config.yaml
vocab_size: 512
norm_eps: 1e-06
qk_norm: true
extras: ["local attention windows", "value residuals", "hashed n-gram embeddings", "an embedding shortcut", "learned residual scales", "skips across layers", "capped logits"]
init_std_up: 0.0327
learning_rate: 0.00171
warmup_steps: 564
final_lr_fraction: 0.0
Each number is 200 + 20 x the weight over its row's rms, rounded and kept within 0 to 999. Layers, rows and columns count from 0. The size before them is the row's rms in percent of the matrix's.

# layer 8 MLP down (transposed), 1024x256, rms 0.0468, rows 286-340, columns 192-255
098,187,213,176,218,212,208,184,235,177,151,213,202,212,215,227,210,178,191,217,218,178,209,187,216,188,201,202,194,194,203,215,182,190,230,213,220,203,172,187,217,217,203,183,162,190,143,202,225,199,193,236,215,221,194,195,170,188,177,248,215,198,212,216,218
099,223,167,186,144,226,181,190,201,196,203,185,196,221,194,205,210,197,222,216,175,215,240,200,202,206,211,191,172,205,219,177,214,204,191,215,160,201,197,200,222,185,181,177,179,162,211,163,191,220,215,212,225,223,206,182,180,195,161,198,207,223,171,169,198
097,205,199,199,200,182,195,201,176,178,208,202,199,159,208,223,221,216,211,189,241,179,194,206,196,164,198,192,174,193,168,210,169,229,202,208,201,181,215,215,160,224,200,209,257,199,204,180,202,203,199,173,191,204,214,222,188,176,212,206,187,218,231,212,191
094,194,220,210,211,193,178,152,196,185,213,202,217,197,180,185,211,202,225,197,214,216,200,185,214,197,215,207,209,206,188,209,212,237,168,192,222,244,201,187,202,176,174,213,182,210,201,198,190,193,202,197,199,240,206,209,162,208,180,174,219,175,166,198,231
091,209,222,206,171,181,219,190,225,182,187,226,209,226,229,234,196,221,183,154,216,181,201,221,176,203,237,241,192,200,209,233,211,169,190,211,169,211,215,169,230,200,187,168,171,194,176,188,201,183,179,225,186,185,208,197,201,158,191,200,206,212,206,184,183
093,193,219,211,199,203,219,215,180,217,201,209,236,229,178,221,197,209,198,226,235,170,208,173,204,177,216,197,189,210,182,226,201,210,213,237,168,212,215,189,206,223,223,226,218,146,199,139,189,210,197,186,204,222,215,136,173,200,245,202,234,197,203,211,188
103,201,213,205,210,238,231,173,180,191,178,227,192,213,223,182,195,231,202,204,212,229,197,191,187,192,212,212,206,232,207,215,244,171,200,157,157,182,208,206,191,197,164,187,172,211,227,183,184,211,210,215,186,206,199,222,208,232,207,209,222,158,181,192,230
102,171,181,197,230,226,210,219,206,208,184,204,220,175,196,176,212,173,184,194,213,184,216,194,213,197,192,197,201,200,189,162,200,189,187,168,174,209,224,229,154,211,222,202,222,202,205,203,259,186,185,202,201,191,183,200,198,199,200,177,198,215,230,182,192
098,205,189,193,177,209,227,171,212,229,227,201,152,212,223,204,180,233,200,226,212,181,195,212,203,152,226,203,182,212,190,182,208,175,175,176,176,242,210,191,177,167,208,191,227,196,237,216,208,207,174,160,189,200,191,203,183,212,195,207,145,191,194,197,182
089,204,180,194,215,236,179,188,190,193,201,239,213,192,213,191,214,219,160,231,205,189,209,201,194,157,214,219,183,251,214,215,219,170,247,214,219,215,218,202,208,212,193,191,167,214,182,157,202,173,198,216,204,175,213,173,193,199,193,172,204,217,195,166,232
096,204,201,197,244,179,202,187,166,214,202,179,170,188,196,207,216,218,195,225,156,198,216,204,210,219,188,226,186,197,209,187,216,190,198,213,215,206,189,221,206,174,215,169,198,212,203,148,191,199,185,190,193,195,175,222,196,197,214,200,216,205,181,182,207
098,204,194,198,189,210,202,206,214,228,175,209,197,223,165,190,174,201,201,173,208,184,186,213,202,207,169,166,217,258,221,217,184,210,208,208,176,167,174,187,210,187,221,200,208,234,161,167,188,181,206,186,194,195,196,187,167,197,182,176,208,202,165,206,202
100,185,199,193,203,205,198,194,197,232,143,185,207,200,178,208,159,230,167,183,200,203,205,209,234,201,226,173,179,216,187,222,249,169,206,189,210,192,180,182,222,195,162,207,210,206,211,207,185,195,197,209,174,202,203,189,170,208,209,203,200,245,205,187,173
097,229,178,212,175,228,209,184,222,226,167,180,172,196,218,187,174,199,194,197,197,190,224,209,208,232,214,199,208,200,193,184,179,174,200,180,188,182,197,196,172,194,207,202,201,188,205,196,206,201,226,172,178,211,174,247,198,193,198,206,187,173,215,213,194
101,196,178,210,173,191,182,168,185,203,193,164,220,199,205,199,170,217,194,217,203,182,214,199,178,203,214,196,188,223,196,170,221,203,173,205,198,266,224,189,203,197,184,183,189,178,210,237,210,189,185,223,165,182,177,166,186,223,182,231,166,142,187,171,197
109,232,206,181,220,185,206,212,226,205,205,199,219,214,165,203,200,182,203,209,212,199,225,196,185,223,202,207,211,191,187,196,186,189,211,204,205,189,217,235,211,194,198,163,188,170,190,187,186,217,159,251,233,222,205,205,198,166,178,198,236,219,197,202,183
104,200,186,183,210,217,229,222,199,209,181,195,198,195,219,224,203,196,175,199,218,144,229,207,227,204,199,195,190,203,196,193,211,181,201,184,183,177,208,201,195,207,202,177,181,209,227,199,183,152,175,218,195,232,178,179,199,192,194,169,193,204,201,211,182
102,195,199,228,197,174,190,161,178,204,193,175,179,179,206,182,218,229,253,210,212,212,194,218,207,190,204,197,223,187,213,202,178,199,215,212,210,207,211,225,152,194,246,216,195,188,191,167,215,218,222,201,204,224,201,207,202,198,182,227,218,241,187,182,225
093,214,195,194,197,204,205,204,181,208,219,155,208,221,190,203,267,207,244,179,170,225,181,222,178,180,187,194,201,168,171,220,182,188,193,225,206,234,200,198,171,208,217,182,240,203,192,155,221,164,184,198,217,201,178,173,189,175,160,199,214,183,230,199,195
108,177,231,151,168,206,210,197,221,209,223,230,182,213,217,229,201,216,211,176,197,212,205,234,192,176,221,237,203,187,236,201,172,187,213,167,231,226,203,218,205,214,203,192,185,198,242,202,204,212,172,175,192,178,204,183,239,204,189,207,197,175,198,190,150
101,184,188,214,221,193,204,212,204,202,207,195,222,209,221,170,208,217,223,195,136,210,211,199,201,194,222,198,177,149,218,191,200,203,210,216,183,248,178,227,249,209,192,192,200,174,201,217,213,208,191,175,200,207,219,184,194,221,163,258,199,213,214,233,197
108,205,165,188,195,243,191,211,190,185,176,160,185,231,183,186,203,179,212,186,240,199,214,196,177,231,215,177,207,223,207,190,191,218,191,187,216,199,200,213,221,200,177,246,159,214,204,191,190,158,238,200,211,213,178,204,163,176,205,199,203,177,209,198,192
092,181,243,193,202,178,197,189,204,229,173,181,206,208,175,208,223,231,208,183,243,180,214,215,201,193,230,181,200,213,198,191,201,232,215,208,196,212,196,176,201,199,210,181,234,217,204,191,193,188,198,198,211,228,203,176,174,192,206,206,179,181,216,193,218
096,190,190,166,198,186,230,178,185,176,198,192,200,211,187,202,209,178,200,180,179,216,201,223,196,215,196,246,194,166,179,170,208,207,182,204,157,222,217,155,188,194,180,158,205,207,241,194,203,178,200,143,234,204,185,176,199,211,192,150,182,212,179,181,170
106,215,218,190,205,209,192,178,216,209,206,190,193,195,213,191,231,190,188,202,180,209,192,199,235,188,218,191,164,190,197,185,213,175,211,178,211,204,233,228,229,216,185,196,207,203,159,212,195,221,220,205,203,199,191,190,203,214,194,196,217,219,162,225,140
106,210,194,194,198,167,194,209,186,222,191,188,191,190,227,183,233,213,187,196,232,184,207,241,207,223,193,195,221,211,186,188,215,203,216,194,165,191,197,188,198,152,196,223,191,191,212,170,189,188,190,185,232,210,197,183,218,186,190,215,183,199,220,171,254
091,181,172,229,199,196,181,196,177,215,197,197,185,202,198,192,227,177,205,181,235,179,198,196,199,217,178,206,228,205,190,219,194,211,192,179,214,216,214,176,150,190,178,212,202,182,207,170,183,216,187,217,186,177,213,196,197,199,178,198,209,209,216,203,211
102,243,215,173,206,206,198,234,202,221,208,218,207,216,209,217,227,173,181,204,184,215,185,235,217,226,182,188,198,230,223,228,171,200,173,177,208,209,207,229,208,204,209,219,158,194,187,199,202,193,138,200,187,200,212,224,181,215,212,197,226,212,176,239,173
096,215,203,226,228,183,210,234,208,182,198,216,182,212,199,185,242,230,147,200,186,196,201,219,195,209,161,197,223,229,196,208,222,213,192,185,158,189,229,169,202,194,193,165,188,202,217,196,209,179,160,216,175,198,205,210,207,236,210,163,226,196,175,195,203
103,242,211,205,177,192,204,221,220,224,202,212,184,198,179,209,221,226,208,202,205,199,210,181,205,210,192,209,220,188,232,216,164,223,208,187,179,171,237,224,205,192,200,195,230,190,194,197,213,191,207,222,221,199,207,253,223,199,217,182,178,209,208,239,207
108,195,199,182,199,191,212,184,222,198,203,198,204,207,222,192,220,170,232,215,226,202,169,201,197,181,188,201,200,211,226,197,189,164,205,218,184,189,213,224,236,203,216,190,218,182,196,206,170,217,211,213,216,221,217,190,186,215,181,202,202,212,248,208,187
097,213,215,162,153,167,146,189,222,162,194,181,226,197,209,185,223,195,202,184,180,204,199,188,229,199,208,223,198,185,183,185,203,189,238,219,204,222,202,200,186,190,205,202,185,204,211,165,207,201,201,206,227,199,200,171,195,197,206,207,198,199,219,210,192
097,196,186,219,206,176,187,192,245,200,208,191,238,211,190,203,169,230,198,203,172,190,224,164,178,186,215,206,191,191,183,210,176,234,185,189,223,216,201,232,208,209,182,197,220,242,184,181,193,191,241,170,235,195,170,242,151,222,183,200,208,235,177,186,214
103,201,220,192,190,224,201,217,196,220,210,215,180,162,182,174,177,189,214,219,168,173,172,225,164,189,197,208,197,216,192,208,199,216,200,246,234,211,186,194,179,173,214,190,194,222,191,175,171,167,190,188,185,188,190,171,193,215,181,179,232,222,211,187,216
101,213,209,198,204,190,205,206,196,220,224,208,209,165,238,198,170,227,195,220,195,177,190,186,201,197,218,232,176,208,229,191,189,224,209,210,182,218,179,183,188,199,196,205,210,214,216,222,189,216,198,214,220,171,197,220,165,225,207,226,214,179,217,189,219
104,190,223,189,227,216,235,140,209,193,170,228,170,210,186,198,181,176,183,170,210,217,208,227,167,186,197,179,195,211,225,212,179,226,197,207,210,193,203,144,208,196,201,206,211,193,197,198,202,196,205,178,169,192,189,215,212,157,214,218,189,197,185,209,243
093,205,215,194,204,171,190,192,184,176,221,227,202,232,234,213,175,241,175,187,209,207,207,191,191,192,223,177,186,237,212,229,182,193,197,209,186,177,227,212,189,202,212,237,183,158,206,159,190,194,197,198,232,184,208,179,182,160,191,200,202,164,204,205,200
102,176,242,181,193,211,177,207,181,213,213,207,202,167,206,189,175,181,205,198,217,190,229,217,205,168,212,198,222,203,218,169,177,221,176,192,213,198,183,214,192,217,189,167,180,190,214,216,184,208,179,206,239,187,170,170,194,168,193,244,226,191,170,186,197
108,208,196,202,193,223,199,212,167,208,188,204,207,197,182,233,173,188,192,222,210,174,187,211,226,187,177,195,195,232,216,165,189,220,182,205,177,207,203,237,200,177,235,223,176,175,163,204,194,192,164,174,204,192,199,174,222,248,215,194,186,179,201,231,187
097,201,197,198,194,194,220,177,208,182,197,191,209,187,157,172,223,170,206,167,185,197,207,196,172,180,238,228,211,203,214,191,208,211,194,175,177,225,200,200,252,184,260,198,228,197,215,186,176,212,197,210,200,195,191,181,206,213,186,194,219,207,230,202,176
097,186,230,173,198,206,221,228,203,215,147,177,180,234,211,178,219,182,212,194,213,174,190,188,234,191,198,188,171,210,188,172,175,223,221,214,193,187,235,184,194,217,231,185,217,213,199,164,193,200,224,193,190,197,178,179,205,173,213,235,175,199,197,189,219
106,184,212,195,178,211,183,186,216,204,196,197,215,211,164,176,202,208,236,192,224,179,181,245,215,193,193,185,208,183,195,189,209,186,225,211,178,208,183,178,178,194,215,208,177,167,183,152,195,226,202,187,184,219,205,207,206,187,206,217,204,228,187,208,223
110,206,205,178,209,195,208,226,213,235,207,212,184,207,201,191,192,232,164,161,212,171,188,198,183,236,190,228,219,226,192,192,198,189,189,171,179,203,238,177,203,172,176,186,214,189,187,228,200,202,186,223,205,203,208,202,195,200,205,165,193,176,195,202,195
094,173,182,196,161,202,177,227,196,180,183,195,201,226,255,203,211,184,204,181,195,188,225,205,237,201,179,201,218,168,177,197,247,233,218,181,240,222,219,170,185,209,215,237,215,179,189,188,228,188,209,186,211,181,192,182,169,216,228,204,212,180,195,185,190
107,214,192,222,195,178,224,215,192,237,183,203,183,201,218,211,167,223,219,168,232,185,209,185,165,201,186,192,215,173,193,204,229,214,185,192,209,195,215,174,220,205,173,224,206,215,194,209,201,181,208,217,201,207,167,197,182,201,174,179,218,169,200,174,180
101,185,189,173,237,187,180,208,199,200,178,191,214,192,198,181,205,199,200,180,200,211,187,205,210,200,173,202,189,177,175,181,187,234,222,201,189,200,262,188,201,218,210,188,244,179,152,204,189,203,227,216,188,242,208,212,151,198,190,186,199,195,209,208,199
099,223,222,196,217,177,200,218,192,164,232,194,208,146,203,223,158,195,191,212,195,195,192,187,217,207,186,201,203,179,218,218,190,238,208,172,191,164,196,221,174,198,205,210,203,204,197,175,213,185,242,168,189,193,192,184,192,221,218,206,241,213,192,224,199
102,221,211,222,179,229,206,221,215,176,197,190,215,194,175,203,151,215,175,214,210,183,201,235,208,181,190,195,204,235,178,195,214,230,174,204,234,202,198,178,227,179,219,213,228,163,224,211,174,203,225,207,202,208,222,204,191,196,169,207,202,224,203,201,212
097,261,190,182,155,208,225,195,180,206,196,210,202,202,183,186,220,194,219,211,181,189,208,218,192,206,222,216,200,180,196,205,216,186,207,193,206,225,193,176,175,224,188,229,184,206,177,208,212,210,226,175,206,211,183,196,204,183,210,192,200,209,205,218,215
113,192,192,223,219,212,196,173,188,180,207,176,228,169,203,201,217,208,196,188,195,211,204,229,196,180,197,228,201,210,181,191,191,214,185,213,253,191,204,186,177,163,187,198,219,195,206,208,172,199,194,196,175,203,175,197,159,185,174,228,171,241,170,187,196
109,188,172,163,209,243,212,193,220,201,224,175,192,239,220,211,221,208,205,193,201,160,203,213,221,236,163,171,192,213,172,208,176,210,210,161,231,174,197,244,219,203,216,205,210,214,151,209,214,181,211,208,181,208,199,194,179,235,252,191,235,192,183,232,199
099,184,209,172,193,222,177,205,224,202,201,211,192,182,222,229,189,228,207,203,204,192,179,196,210,214,191,219,192,208,162,186,195,199,221,205,195,212,188,206,201,169,225,221,227,204,176,207,178,262,177,183,165,201,194,210,202,200,190,188,200,178,215,196,206
102,181,186,203,165,207,201,209,172,208,195,198,219,200,235,180,194,237,257,214,162,191,189,189,201,232,163,192,214,215,192,226,194,194,186,192,179,197,186,244,167,199,215,223,258,184,197,201,179,169,210,157,191,226,207,183,230,210,165,194,200,168,199,194,227
109,202,196,215,234,199,203,188,197,214,175,216,178,167,217,160,170,163,226,205,185,206,208,184,210,204,196,155,199,214,194,207,181,206,178,203,180,204,169,206,192,233,200,221,227,216,205,205,225,180,183,208,216,215,175,202,176,183,177,187,194,203,167,210,187
106,205,163,192,193,194,231,201,201,229,174,206,216,205,177,183,199,165,203,226,200,180,211,207,165,174,235,181,218,196,199,211,194,192,199,189,202,206,199,153,198,229,159,209,180,182,215,232,229,206,197,200,199,189,223,211,211,230,185,198,186,206,224,227,208
# layer 8 MLP up, 1024x256, rms 0.0498, rows 287-340, columns 192-255
096,228,210,181,202,219,181,218,202,216,164,199,183,212,176,190,188,210,204,158,201,207,214,211,211,209,212,210,179,201,187,237,193,165,185,178,209,208,170,231,233,207,201,219,165,206,170,198,201,202,212,210,192,220,197,191,244,214,199,252,159,219,202,208,240
098,193,182,195,178,180,214,220,215,189,166,179,165,201,204,171,174,193,208,203,175,225,218,208,163,194,184,248,213,201,196,233,217,164,180,235,189,211,242,167,213,205,185,208,215,183,140,190,216,180,217,182,212,187,221,197,222,193,196,184,216,180,221,160,185
093,226,169,219,207,142,227,206,163,204,181,216,153,208,216,199,179,181,179,195,153,207,183,217,191,216,193,215,200,196,181,179,213,190,198,184,195,218,208,212,215,189,150,208,214,214,192,195,195,201,216,186,200,233,182,220,201,169,199,192,207,214,174,192,193
090,196,209,174,217,204,191,205,205,200,227,167,208,236,198,202,206,192,192,194,201,210,200,216,215,195,168,202,171,206,170,163,225,197,203,230,199,180,194,205,201,202,199,223,209,200,218,238,229,207,223,211,190,177,204,198,212,247,207,196,178,207,207,191,186
090,207,215,191,219,196,202,211,251,199,174,215,163,182,194,248,183,195,196,201,190,232,197,223,148,220,214,205,170,217,177,173,190,198,210,161,233,194,187,212,207,197,225,186,198,220,184,184,171,213,207,162,201,153,162,199,184,192,196,162,176,186,215,215,230
103,191,199,204,203,225,202,185,177,197,211,163,220,196,178,218,168,248,207,192,232,194,180,243,169,204,206,204,199,198,171,226,187,184,205,209,208,188,244,200,169,175,189,167,204,203,165,245,225,205,182,215,174,207,201,201,211,198,184,218,213,212,201,184,195
102,208,202,200,247,184,154,180,257,214,229,187,196,185,191,211,177,210,176,211,176,247,200,205,169,173,181,208,177,215,181,214,221,200,222,199,207,188,191,177,211,156,169,184,204,174,202,205,185,188,181,173,186,170,171,215,228,202,201,206,183,216,176,211,202
097,186,192,210,192,206,184,214,205,199,201,200,209,194,203,195,210,198,171,212,202,199,204,217,238,216,165,166,216,208,179,200,187,220,198,186,185,168,202,210,223,167,193,208,165,204,222,203,160,230,205,194,209,203,186,239,228,196,248,196,210,164,182,197,197
089,185,143,197,189,219,232,198,196,175,222,179,168,202,203,221,205,209,182,203,191,203,181,219,205,199,158,176,198,174,191,202,209,158,192,193,191,211,213,231,216,200,214,211,213,219,196,207,202,208,190,192,192,201,192,202,203,196,212,200,214,172,212,195,212
094,215,189,189,214,171,195,176,209,230,175,169,221,226,182,191,169,182,173,145,194,182,200,192,173,200,176,212,189,174,199,199,182,168,187,171,209,178,200,197,230,181,226,205,196,184,166,215,208,205,216,169,194,185,165,203,184,204,194,206,209,178,193,210,197
097,217,155,211,192,205,196,222,209,175,230,203,184,201,207,194,205,204,163,156,184,209,155,193,204,217,193,206,195,225,210,234,190,167,201,228,203,211,170,207,198,187,202,195,202,202,171,192,201,215,178,212,186,182,181,210,156,216,179,198,218,218,185,216,204
100,223,197,194,190,215,185,237,197,205,173,208,220,194,212,205,233,213,183,223,206,185,215,229,193,207,194,188,209,214,214,222,167,197,196,204,209,182,161,214,188,192,205,172,202,197,184,209,213,187,185,228,170,220,199,231,196,176,210,226,213,220,197,181,193
099,195,156,208,206,193,210,219,208,201,195,216,201,158,168,194,228,190,203,191,194,193,193,187,183,218,197,196,194,208,204,190,223,209,175,198,173,170,205,216,177,190,180,182,205,211,187,190,215,258,169,202,175,201,142,226,226,193,189,223,187,218,233,189,186
098,210,202,185,195,224,194,189,215,169,198,185,212,205,199,202,198,203,201,189,205,208,215,194,201,177,223,196,209,188,178,190,201,201,193,207,230,185,191,194,220,196,223,193,159,174,217,242,185,218,223,193,201,203,177,235,202,188,206,223,186,162,195,144,192
108,206,181,175,249,185,184,214,216,218,179,219,159,208,219,204,184,186,195,149,194,184,209,231,203,196,197,224,187,226,175,217,177,184,152,206,186,178,209,223,199,199,192,199,198,201,212,214,211,227,196,178,191,187,188,184,225,206,194,174,177,203,197,186,169
104,236,204,201,239,205,191,203,218,224,200,198,194,210,199,220,149,212,205,187,215,184,177,166,178,229,185,213,145,153,225,171,195,174,210,204,198,181,171,238,185,177,186,220,194,196,199,211,188,198,182,185,189,190,211,216,189,215,171,189,155,190,204,208,215
102,211,227,189,199,189,215,172,223,201,159,192,212,237,198,197,187,225,184,201,189,187,204,186,199,210,217,217,214,172,191,225,201,184,156,189,190,227,208,199,204,203,203,197,205,240,171,223,191,188,166,202,172,197,187,194,218,197,220,175,224,229,188,194,202
093,200,199,166,182,207,199,231,234,187,210,166,189,216,211,213,170,198,205,184,199,144,215,184,172,181,182,214,178,191,212,201,213,201,193,250,191,199,223,189,188,225,210,226,238,209,184,206,185,188,196,190,201,213,188,221,211,194,221,234,174,210,222,204,199
106,211,179,205,197,184,167,232,177,189,189,204,210,179,223,187,151,223,189,177,193,195,193,165,202,223,200,186,177,185,191,229,194,159,206,190,183,223,164,213,223,208,228,221,198,189,205,250,203,168,196,169,216,200,159,200,229,236,183,217,184,196,185,194,189
098,175,201,223,216,178,193,181,200,193,178,180,210,206,188,212,143,219,190,191,187,236,221,230,201,215,217,229,194,227,175,170,215,185,223,233,187,197,205,181,199,207,165,208,200,203,190,203,210,210,187,244,183,181,197,226,193,186,178,176,169,202,187,196,208
108,218,202,184,203,194,175,195,204,201,205,184,189,202,206,208,150,192,168,211,206,188,221,172,170,214,158,205,195,207,164,176,215,213,177,193,222,176,194,215,178,225,172,215,200,175,198,240,193,190,201,169,201,181,192,230,190,226,163,223,198,187,202,184,198
091,206,170,219,214,154,208,179,191,191,183,217,167,192,165,217,216,188,210,183,185,185,183,171,168,226,197,225,198,220,191,219,200,207,179,209,217,197,228,205,175,162,145,184,212,235,192,222,223,230,222,209,184,217,204,175,205,198,188,245,184,205,207,176,195
100,218,227,208,216,205,153,194,200,183,189,187,230,174,153,219,200,190,201,157,204,223,167,213,201,201,177,192,211,216,209,194,206,211,173,196,207,195,222,204,227,155,177,208,162,250,192,211,240,206,202,212,202,189,184,187,201,207,194,171,211,172,218,197,171
106,216,183,213,211,201,184,202,201,178,182,211,156,231,178,196,227,180,209,184,187,205,208,180,188,190,198,210,209,228,195,201,138,170,209,190,209,188,237,192,207,161,200,185,216,207,185,204,190,193,202,211,166,201,171,225,204,222,200,198,221,196,241,204,195
103,199,221,214,206,171,200,183,198,182,190,177,168,218,183,210,187,203,185,183,231,192,203,195,169,190,200,198,192,181,196,203,238,215,174,202,176,189,237,180,238,186,205,240,228,179,181,185,164,197,188,230,171,232,213,209,194,217,227,221,210,178,190,166,215
090,234,231,230,201,204,212,164,212,163,198,193,165,221,173,176,233,216,170,199,203,170,212,196,213,199,198,183,184,202,202,214,208,205,185,197,214,176,191,204,230,206,181,188,206,182,190,216,203,173,179,197,185,181,165,202,199,219,192,205,206,199,181,203,165
102,201,200,171,224,191,216,218,208,207,192,204,203,202,175,200,204,200,126,193,191,175,231,204,226,192,204,187,203,226,204,238,221,163,188,242,203,171,147,221,218,195,188,168,206,190,191,209,176,214,199,208,200,228,189,222,153,204,174,253,170,181,199,208,193
092,185,214,219,198,197,163,204,212,235,217,203,188,196,192,187,187,204,160,203,209,185,192,222,189,238,225,242,185,199,192,241,171,172,194,175,190,188,213,207,223,191,190,175,206,229,185,239,201,178,204,203,170,215,194,196,216,224,205,177,219,222,217,197,191
104,204,199,243,197,195,230,213,202,206,216,212,184,226,169,185,220,208,185,168,238,219,214,187,172,199,207,190,197,217,231,205,205,186,199,179,167,217,217,196,221,161,181,221,188,196,216,225,212,234,178,197,183,215,214,210,200,192,194,166,216,205,216,185,171
107,236,163,254,186,209,191,195,232,188,200,193,195,212,196,214,188,180,184,160,195,222,202,223,221,199,196,226,210,197,172,183,191,176,193,175,194,209,223,221,211,199,188,227,213,194,210,229,222,210,188,232,203,189,202,222,222,218,204,189,192,200,241,215,181
097,203,194,204,192,208,201,240,213,139,225,190,186,187,214,177,168,188,182,202,200,197,241,188,210,213,203,210,184,189,206,178,182,192,188,214,202,206,180,201,221,170,188,206,157,212,169,203,205,186,160,213,158,202,194,195,204,236,186,229,197,201,217,163,162
096,234,234,197,202,184,192,212,212,183,230,149,195,190,213,210,203,200,196,199,153,178,216,256,183,169,180,204,231,215,187,210,213,221,183,188,215,215,199,214,234,165,193,206,230,200,189,215,195,148,254,197,210,186,191,207,176,225,200,187,195,223,216,206,195
101,144,204,214,217,215,188,208,206,215,149,181,209,211,213,270,196,250,210,184,199,175,207,201,229,217,205,243,214,211,184,217,220,162,170,211,207,222,203,199,174,195,206,203,229,222,182,207,163,166,201,189,161,246,166,195,165,208,173,182,194,235,191,184,223
103,202,181,249,188,209,201,236,206,192,234,180,193,203,205,180,222,251,190,211,201,186,203,216,203,218,212,211,207,215,211,205,193,166,177,229,185,210,169,213,215,165,207,173,225,226,204,232,191,200,218,224,170,192,217,213,215,212,190,204,168,193,174,160,177
104,176,206,201,201,212,203,178,218,191,203,216,202,189,223,252,201,224,189,197,178,204,207,171,221,202,156,187,198,189,183,209,174,175,186,205,175,205,170,164,198,190,216,229,144,215,222,193,190,202,180,166,210,240,159,252,220,229,206,175,204,207,233,169,215
094,207,183,207,240,179,191,205,201,196,206,203,209,145,170,195,184,200,209,158,211,238,230,211,212,192,203,214,169,202,176,208,183,186,196,232,187,195,190,239,223,189,219,193,167,220,202,210,196,203,185,230,178,212,194,191,217,210,186,158,210,204,235,191,235
101,232,204,200,220,202,176,189,207,172,196,183,221,235,194,213,159,202,155,178,212,211,218,178,183,201,199,222,205,191,186,209,180,214,226,178,184,201,173,191,204,194,188,215,172,208,175,221,210,210,235,209,215,190,195,228,173,181,212,233,181,197,236,209,155
107,217,185,233,221,213,173,230,223,176,183,200,194,220,165,200,181,178,213,185,193,214,194,190,194,193,164,207,197,187,173,169,204,204,179,213,214,187,191,143,181,199,179,217,173,175,192,185,184,185,208,178,213,201,176,220,207,212,215,201,195,203,212,167,196
099,226,157,234,204,211,189,176,242,185,188,195,186,193,217,195,191,173,214,200,187,202,209,189,161,203,192,184,220,199,175,179,203,196,169,240,199,177,176,161,207,214,199,186,202,200,166,210,206,194,227,136,199,199,219,220,226,218,195,221,189,183,202,194,207
099,204,196,203,226,184,212,190,191,158,202,197,187,196,186,185,180,181,208,207,201,242,181,189,197,183,190,220,225,215,200,210,183,187,207,210,204,208,218,261,212,184,222,208,212,217,202,222,196,232,200,184,175,194,210,189,172,178,228,213,161,193,209,201,228
108,213,215,205,203,165,168,203,222,144,198,210,248,192,180,214,193,178,153,207,172,240,199,218,164,211,215,219,217,217,200,177,181,198,186,196,203,225,180,218,198,210,169,205,196,206,182,188,214,212,197,169,192,200,186,190,183,231,202,177,210,195,205,195,187
112,171,164,192,208,212,205,180,192,164,171,196,209,188,149,212,187,248,205,176,182,200,179,202,176,217,193,212,187,216,172,192,199,197,195,220,152,221,202,200,192,150,181,191,235,203,193,214,211,149,189,181,194,201,179,182,193,233,219,192,201,154,210,169,215
097,201,200,223,158,208,181,197,213,166,194,251,222,197,223,179,218,194,185,202,188,196,226,189,205,204,207,240,202,224,197,204,188,213,182,187,232,216,228,203,174,186,179,214,171,189,179,195,192,156,180,204,197,209,169,177,206,211,184,233,193,193,219,175,159
108,188,209,230,257,190,189,171,232,198,173,182,182,192,183,207,191,187,219,188,212,193,190,180,228,203,151,194,166,184,216,204,204,207,195,229,157,182,214,221,204,200,218,196,194,235,191,209,220,191,219,170,214,200,173,210,178,205,219,202,194,175,219,195,215
102,166,191,176,203,189,208,162,198,208,198,219,186,173,170,202,199,213,194,175,215,208,188,207,195,221,199,196,223,188,221,198,213,181,191,180,197,207,208,186,226,211,195,199,183,203,173,204,180,209,183,210,201,202,190,212,210,205,221,207,205,176,205,184,171
099,219,181,211,259,186,204,206,209,186,208,154,205,211,194,223,193,195,190,194,173,241,195,202,204,184,218,178,204,190,208,197,174,216,217,210,211,178,238,249,188,162,206,192,181,218,137,203,221,208,201,215,179,210,191,193,198,199,202,193,193,151,206,188,197
099,218,182,180,208,184,191,210,247,197,195,227,188,166,219,253,205,222,192,196,165,205,215,199,159,180,213,226,192,236,219,208,155,203,161,197,210,180,204,190,194,171,199,198,185,193,209,209,182,196,225,175,170,190,187,235,212,189,181,180,219,219,207,182,210
096,210,185,197,230,184,219,236,197,208,196,209,187,228,222,200,192,176,159,199,201,193,167,213,199,217,189,236,154,214,189,182,194,207,183,214,213,191,198,206,211,223,181,201,202,181,174,209,222,186,200,170,212,175,177,223,215,197,158,180,214,172,188,195,198
111,197,212,205,203,214,193,186,183,223,178,177,205,174,216,199,193,191,201,192,195,204,170,198,180,177,201,218,148,221,197,184,195,199,183,178,176,171,215,235,204,221,161,206,206,198,163,220,208,180,225,212,179,204,207,199,197,198,184,205,178,220,189,203,214
110,179,212,189,206,200,211,209,213,187,187,171,206,201,182,230,212,232,199,142,220,178,175,230,190,206,211,184,213,209,182,201,182,181,176,218,173,210,178,200,207,194,212,212,200,195,182,219,209,218,187,193,192,228,217,238,222,198,194,227,190,211,182,165,194
096,201,223,240,177,177,179,206,205,191,205,190,207,209,194,208,193,221,180,203,200,203,204,217,168,186,196,185,181,212,159,173,156,168,176,215,205,189,191,207,190,211,177,221,195,214,177,207,201,174,218,203,203,216,208,202,196,209,163,199,210,211,188,166,178
105,233,220,182,222,224,213,227,210,180,165,178,199,182,197,198,190,212,201,165,199,207,215,201,192,205,203,180,180,228,190,223,187,160,182,196,220,179,229,210,208,199,204,213,213,195,200,207,167,182,182,211,169,233,184,237,226,215,190,222,186,167,170,208,180
112,200,178,148,233,181,200,184,224,215,185,218,162,207,247,199,166,185,204,177,196,225,177,184,173,191,197,197,182,239,192,198,231,217,185,208,179,185,200,188,233,219,198,208,195,207,184,217,179,186,194,190,211,208,206,233,242,177,221,206,160,209,209,207,181
107,207,199,212,220,182,157,209,168,217,163,176,194,216,172,194,181,205,206,199,182,205,195,191,221,232,186,227,225,190,197,228,211,203,196,199,206,162,226,214,161,201,184,227,246,244,207,222,234,193,234,201,205,224,185,187,223,220,210,202,199,196,201,167,197